Weights of a small GPT-style language model, trained from scratch on English Wikipedia.
Architecture: learned and rotary positions, biases, attention and MLP in parallel.
Each number is 500 + 40 x the weight over its row's rms, rounded and kept within 0 to 999. Layers, rows and columns count from 0. Numbers have three digits each. The size before them is the row's rms in percent of the matrix's.

# k: layer 9 attention key, 448x448, rms 0.074, rows 67-113, columns 256-319
# q: layer 9 attention query, 448x448, rms 0.073, rows 68-113, columns 256-319
k67 060:503526512466532468415502520500485579477574531512434449492462472511493508534532563476483518498577567507471507497474607444489537459552450432469504539447469511477493510471560507485512492465490522
q68 061:480509519429469471437410539480539466572494492397507519470542505465470506527492540517499543508568533547525465553515569498431542497523512495516477561510482578515531490484476452440511424553493539
k68 062:458499559474512549512544480495557536522476504555515507482484504500492505463513560531534473525481527527491561519504467582617446509535463534468491525543517456471472447497505510565498577480475494
q69 063:492461481484468481575492540533497503476520526515481546580526510612483524438453484586604549422545563417457465566500481476533536525476467483516515482409538523557501524535543464495549593451439419
k69 065:467547565490550478523503523405497523421477511480491431545495491475489473486395507453555542560526499531408490441540498538487462522500528499514499512604479499532541513429487441476496528508522484
q70 058:473504502517459519516450555533454502478532514527430473476516499534462487525563439547458502499470415544475510517518441420480506479466504546462485457488495510445451503576542483508474446459505521
k70 058:589479397508475479517509526498531516557441527492567461500531498533472506490536437484445524494498531447552499513495492561517525482528573500465509547494488551486448462517486479499528500506520438
q71 065:432489524551516496512494528459435460534500453518492485542463560465504562507555512547517478525500477502518420462532498463436461437437483554551573452512458511481562523482485492488471491517487483
k71 063:459519481532552553473529472559428494456512487500467555454588453498504497553504479485574478425544506512491534545494479440563593579481469476443487567448489502505577574549508484483575483489503484
q72 067:500443441554530433529536504504453479490540457483503519492518502470495525500506496508604504430475555514453486567529522441484403478510526525476515553485430472534520481487545539455508542497497490
k72 061:486522515435530535499497577464378515467531582526493514477546517494525498490527467464467467549463476482448486522519437538487563521536500477489493529538511541504536571439479403508451513547498493
q73 069:521511419514497479520490526484523567515562532471512513482512473465522453467443527439560502539460525458458513566538491469530469483538446489451539469546506512458502492549479458508558473478515454
k73 068:494446482517516540541563430513498568472501487479502503543579466501484524466515519520413457501550522581545542523466535538517538499443510543521442538542527450544427483505511540522415555495482475
q74 072:463569524474512457473599456507564492467475520491497513493513603439532517535540492497497453434480472494450477516500467505469477450501574560512529481466529506517560532480463521492522538523536487
k74 064:475486449521553499482510520541484493452458420479479519542497401478539483529521538510538529502437458525476540495516515505497583387540564452503538568528522513425491548472502468483538499487547503
q75 076:502517504460512495485435625516445483496438519486519474516510504562522475489462476470548542463542433550497453467575492542556554450515465505585472521545430560453476496500436452480484601505476513
k75 071:453475539561464450522512451535508495515576516502473483535552586432472550618556466468497489503489511491539553575458482434515448532456531494422551443464523508564487488489499483542538528466548535
q76 070:571496491528507526500533511553454526421529486548409483475473400548535507497511459529527494473454524495523504419495513493500532449483507477522443431506475468516445510545538521498476583418500576
k76 068:479452472495494526530561453449500543561508460503514537488527487476525481452505477462506514507493546488483507598492543455532463513599518540496523524485410503439504458383515484524460543514476450
q77 079:431459472554475469512494472549545541526542460452470415501495521491503498445446518451539531527498510551472542587523541501430497471447545473523490495525424550462406514493482498523515475459530483
k77 081:534517521468552521524592575465485513470486575494516517492458519498476422546509478528498525421525503449492509416538479478475425450561470587527524461562522553526509454466445506458479510532566514
q78 073:567536517535515505521497519492412506469566527500462534528503477524539444453499436498478573482494481471529426493540486467507474486554522483536464463461523485484531492544585499530480545426531487
k78 076:484555452506444436511524463438537485523501481515464512538436506489514516514537509455511521533417554555502483550485549531530560520559587463485456505469512482474519511525520530410512521446443550
q79 082:482503547495544564495483509493492539431494438519531520487415501423507495538580526466526523453542533567468565434567559543458523485448503544454542477457554530502497563514534515453551531547583480
k79 080:521523450467502582487500529484492574478567480621492484482462547525463490497528537524440428519546467519508514514588518451510516524519517482483515481504470476543522573525515522536482448533449513
q80 093:532533510537475517490525523499560488422514522501446496532549464548522503450383416543570483546482524507559558536441529464504488553413473500547567473445482498509504434492487456518536474513545520
k80 088:527478538535484530472561514446506592466515497423507412481541491515492471534543477543512526548558524506519456471392521468493509538538472577498485539483456520531516451473464536482524496551551479
q81 096:450417479539447547500387488547464502465532443492558493499386488498495474502465500501500418530583502546473497567525575520493545481501501563443453454467496537504527540577531515558462597503490503
k81 090:478558527523531503482434509531478413530483556438585481598495423385598446487539536546446405507600588438511484507495550503525485477523517522475468478511504524537530545505473455512516553547463546
q82 101:501494560609443542511573554459453554514494545504527517481455488453486475471415479502476470547541483502451563450450483499531485509501547484588513512516520515518479445501527450487485406443548497
k82 107:498479511457468579562532468568493492484455482576518493482492474498455501472511518402434598462450480533484554467539477573532462486522422465561547523521520477535521561538466511490450545559419442
q83 120:520486461502454506546471444619508480524480514566557426556461522472585522461518496532556497484474530479456520466484576530502416500570528440510551565527484509508497477520524548475508461419510496
k83 115:467508448538449555580548514476526539425492554484487558491529567487522439515476512549528512547413480516513486506505535513465457562500511461527456534442427474499509492547542467581539431475620530
q84 137:543526509390542543512612501506506448542527479568472551514477500552491569462442499458518554461447454503489488418503497574532481486494517442553545537528457458482504479405456441441494474458443484
k84 113:530489556542461498439462475562531477545466510537534502518474533416565529503536496483530447552474513487495545475466476496457512492527527504556429511498475511477483505485419462472465492463539479
q85 142:455501448520499565499454452468462455500481508541521469447447382483454476525487562497474482513595549516481514483473510464491527475499548520485441462501505581533498522525482496514474584497497498
k85 138:509471477560482544460489476574461469502565502468538431536476451451485478496527528519460467490530560476532512537455527505512480428491478475511415512463534588585508564524474443446486577571535485
q86 148:548496495496516482548486451463535474472566434541502516423500521526465457511516492544472486452503573484515512502543416467565428519483448431504454492537523601524445494525498485465596477576481534
k86 144:461488531476431510499493426518538492544532491578485546454495482483449487522529564393525484509535494518444550464514551525476544472561529504471440455513506557594501454535585499528542486546495392
q87 140:493474504425522460503434465561511542529420503537525456490451501502534508499562497479518453491539454495408488487532527434431556490489407523455438484550564569496479533584496457495489500456497515
k87 135:476514442473462460500528528528518531582454497584543418502511480507532502552539540436508443484450490559483583455551501491512544450479444484458507537564566553432489485567497571490472530495492554
q88 145:519547498477469550548503490467475500522449548483517469472528519494533461535446545562516422470505512439528468488454513542514538551524493430459536533501497563472408433513471632572530527533443513
k88 154:574536491513464549528515538478456469491420448474442470528503541419517494524492460519470438446547505502480440479448596519551594494528525505481560507480507498525478417473517518576530553453512517
q89 146:503513451454493479521513511500493478452548556498485421500565489542434491432450480534411511467496503492499527482429520559446487475497438475532497470580496501535476492511588402494570492507474557
k89 146:516514439477520504482567508538545478492522521493425517509545483536485506475510489493420531457550449562564504422396559516483457471562468491550499500531484523440437493488572415436504556604447585
q90 156:516451501522522490547460558425508500571438503492495502476541521427468539528546488546467540519399461445512484543518524516518510390486514556535526480549448528501472386536512454507518543457542542
k90 156:460476413598463442553403521463514565493439467451559463532496480498477487519547430526458569449500573473547517501437530493499511539468423513582549534597494503509481537451519515489518555555472521
q91 150:425545452556468532426465427487469553461482466498503508509568577503528507479456456453515395463497469522471478481493514529552475503523473507449484465617494535525523566508524512477533534494473481
k91 145:452496531532452487446514492515495505524518482440496537498505487527491492483471504446536369438512421508558468470522503544495490536436445466529544511507539538491532548511526432498495619485469490
q92 151:485529435452498518467515547505490493441528573463505511461526595484477560495510526532437547540473495446445493446491505459537431512526506510458570516474516429524428504478489567555540543597520442
k92 147:504491458546546513508445515526502477502515567464514502446521596554519565519549599457448545481574491443400487480494434526562509528526550528446499470467529535531461469484495472517550531547517484
q93 153:456546584413473492572588535463537448509506477494491459516560482582477523551493536396411577476479539521560488446527522553523480459572492532464512501440536460455548468566494507445470585495449445
k93 146:508554567502517589579543521436581521531543543425502421457504498539511514510504562420440562500565559492506487515560494506579484493491509511485531563489518490451497489499553584415516474459445464
q94 147:505506446476444431461461544473486520432481567509519526525462507542540562591514533493510500448471529580460526445445414464522443483561512530516507463510419515538575486540435611528463507442412437
k94 146:460439453550440472417456548470456492495518530495555522471492507484514501480547506577486537503526525515457473505512466402529490525526492543517560521539451442502472494519427514551498547552523504
q95 145:470480502560513442460471584551505459499546533529494465554482566510514456460518560507472498495568399503567482535482519448452466482578516509453484488550525501472476528524461438490463577470515502
k95 141:527461531488483491497491518493485471431527545508502514542439467502504458554530506467552445510576438500508480550472516519411546532501504504449448520535462498466411473436473493488506485456505442
q96 061:538463509540516513479498555476504509496525463467484485489480520471427502473415544564494480495510503494492490532444551444548492548521450520494507535588484472557502474522484505498563495483478518
k96 061:462565441448491524483495546584572498519488485540514471494519437457572545500459470497479522507557444465546513555521532500477557472503491568442504487459512459449534471484548514547495496472491486
q97 060:490494556495484492489467525476554571428465457423494542581491586450486478533528514498540511470443495501497439463521437536533509519528567419510506448599462503504461488512505484485508532563512491
k97 059:481538459479537538454504430395441410542519448455512531469547449431526460415494547468491412468511523519492499559449581550482519465433487480467542487446492546474536573439530497501501527491489456
q98 061:399498464446528482484590470539436462501431471504496467546506489440478456534431493483599577481520508491443533425544491531462572497564519552492423548431414580468527489442585553492530512542444442
k98 059:562445484555452499498523534448507553466507476465485464503534545497518522388499536497531513442432521559451400584479449471512446555518518539487535427573572574508530478442494551434528534516524506
q99 065:513485471393458436547469455525545539522444473500479586458548509481527509539536487551578517553520495508483469543516487479493528512556417549471557468445536543536495515573472458479473491487454495
k99 064:464541534475515563461464495545501477534523473426480490484437549490483432554450514583504522451444492554433541446467535532475527515528509482593432459551512501530440524481538505505501513494540562
q100 064:549511435575518438568522443489499495414505498523491525493587428498505513480528499485557450454424428478534466454557498514461455556448596505558501463555462503520485529482587495483510548475543453
k100 063:587547482478450518469499545482447459558495495503470511534439470539520475501514476484468513473573502466476483486511464502471534471545528521455467490479464479464460505537470492517483487494604449
q101 064:456476477525485474472525462468535591564576519494557542448512467437540505502468441542407528513538467489578538531482499499464565442499501441506514469486436512533545513552504564497510475524571508
k101 064:584505495548480503514430472551456518540507493512523459469515495593511487515514479480476433493514497457502589497572577556493449506501555475532444466472385482517493542487532506543435515453486459
q102 067:475482526502475503541518594518462453456470574482472505565523493525516519468463578430454455484424485574520480442441481504467485528547554523480510505526522544569433546478465549504443504520417507
k102 066:515518508523472557483427470546500547455476456520495521412554525482473468464484448562481531553464474474512507620523466485491510495501460559495446585485539485501466484532554518514441537566511459
q103 067:497446527496450500491485519432443523544495558428525479431548472462484470533524492477522538515460525489496479445410491503505505481502465490478524469504505474484444432425509400513548482506529501
k103 070:524528500459537504555505497480491465512554446466528527459438526466547505537453486489512494422523485524522455483494521483495539459519483588480548465554489556504481519501515549523421489475459425
q104 070:529417498496588519470497421487515503534481488496523445438522499523548514506544458430492562438479520549499532560519531495497563565507587525574555526532475559543559489513491500507538559549551507
k104 070:518476431542555496449487544437529481463474474466478488458453437560520439506498473467521510468541542405472535551481530506536514493473482415471468550437418509517534513500531533493626510509534503
q105 067:535526491569504518515554534525416524496544460611521511432464528523507400439495500532478531501439524512543449596489511516540527532491492514526492502486574470511518475493551553499417568438465475
k105 067:563472481416475454427545442493487560480490474466500472478623468503486507484474511485568475513540539389523463496478469472484485523511461491513525535476520506489460438534484579468502454508520511
q106 064:511556497508476438462546524499553496521572442469518416497510467463546502477515478522477575513457456508508509493513574554516458527534517481466519447515533499575467432494500524476557436539553475
k106 068:532505471519507454492448483505504482549484449507463488504495526536444475510535520451466425497540470511535524501487521505525520480443498551429483447516491494541445523516485457536510483488481425
q107 072:520546492447465439438460500464548414470528516602500543510522508496542509459498498510442458540487491535443450497544529564530536461534477414496465449489420476534525522528457527474446604556493538
k107 074:533493525456469505535479496526487549555489546526411535468579491539447502540500437480520528465502558454574567544529476419513533525519439461496507477484498568479549477473486568492544498491537510
q108 077:515474529442474479463515409499452462463529519512450528467527510514496566573531557528455458463463494487510489499514491487569478481497486517548445531477520489473538523497526521475428576488481482
k108 070:452532456516512464469508523485546495417477566487564491507463555549522490489496422565485482496519480525438468512517502575451490515467544488466571515419561581500468490516549446474493544426509502
q109 080:462506482477475486529507527490489544500533473506513557466465491443496485502467520519526514587481504570450526470402474526467534527446528446426499520505487431499507443449561526474461385519497506
k109 077:505483539489498482489540449507552502556448552473475505555507481474471574571487546519488515502490534476519442447551575552521418464555513438474472445511468523409505495510497464487446463486508592
q110 080:480446421461550442540515475556553408520520466431502504505563555467540506605510544465468515485481460549453474523509484513488456479512522553477528505508548526474494469481449519531452541538476481
k110 072:537514502481499490467480529514462499525539555481535499505522519558495526531467502478498509502529510519497519418521549460489537486503498447484483474497536522458474520520513522456597549445472537
q111 084:589508465503454496473527539441491563510477572470549436494477469537500428529484459511457541486486520459502482506483454457547492560500490526478572466573513518473536456515550460498484424469495535
k111 081:441426518519555570458487504520492505435523415524510542551548472489518456428503489532536478437488477550494556486544520418451483579487515472513540486492522532461485540535490536540520506525530505
q112 086:468442495520523507479518510616468356533502533494507469513478512477548579496552525526550439541463469513455509488537542522474445393518515481526458432479506501491501473519575476468492490533461500
k112 091:470489521498470551514480529512548486494497547476437524521500520500588477478518494559510460557447598500440445477484498536489502556480540510505553518434472491531523495487498460538575404464577489
q113 082:540505505407475455453564548444568518475471445508518600507495454515435567481485472422523470527452511525487484479497508544477517485463535448483569523539507518494517510483473551491503530472507461
k113 093:516473546521440483482449513492524501538461381500490503520467557444508563492527527420458539539446507637486551433472501519483520504450465515492494446555518405431535518464496528495506490465506460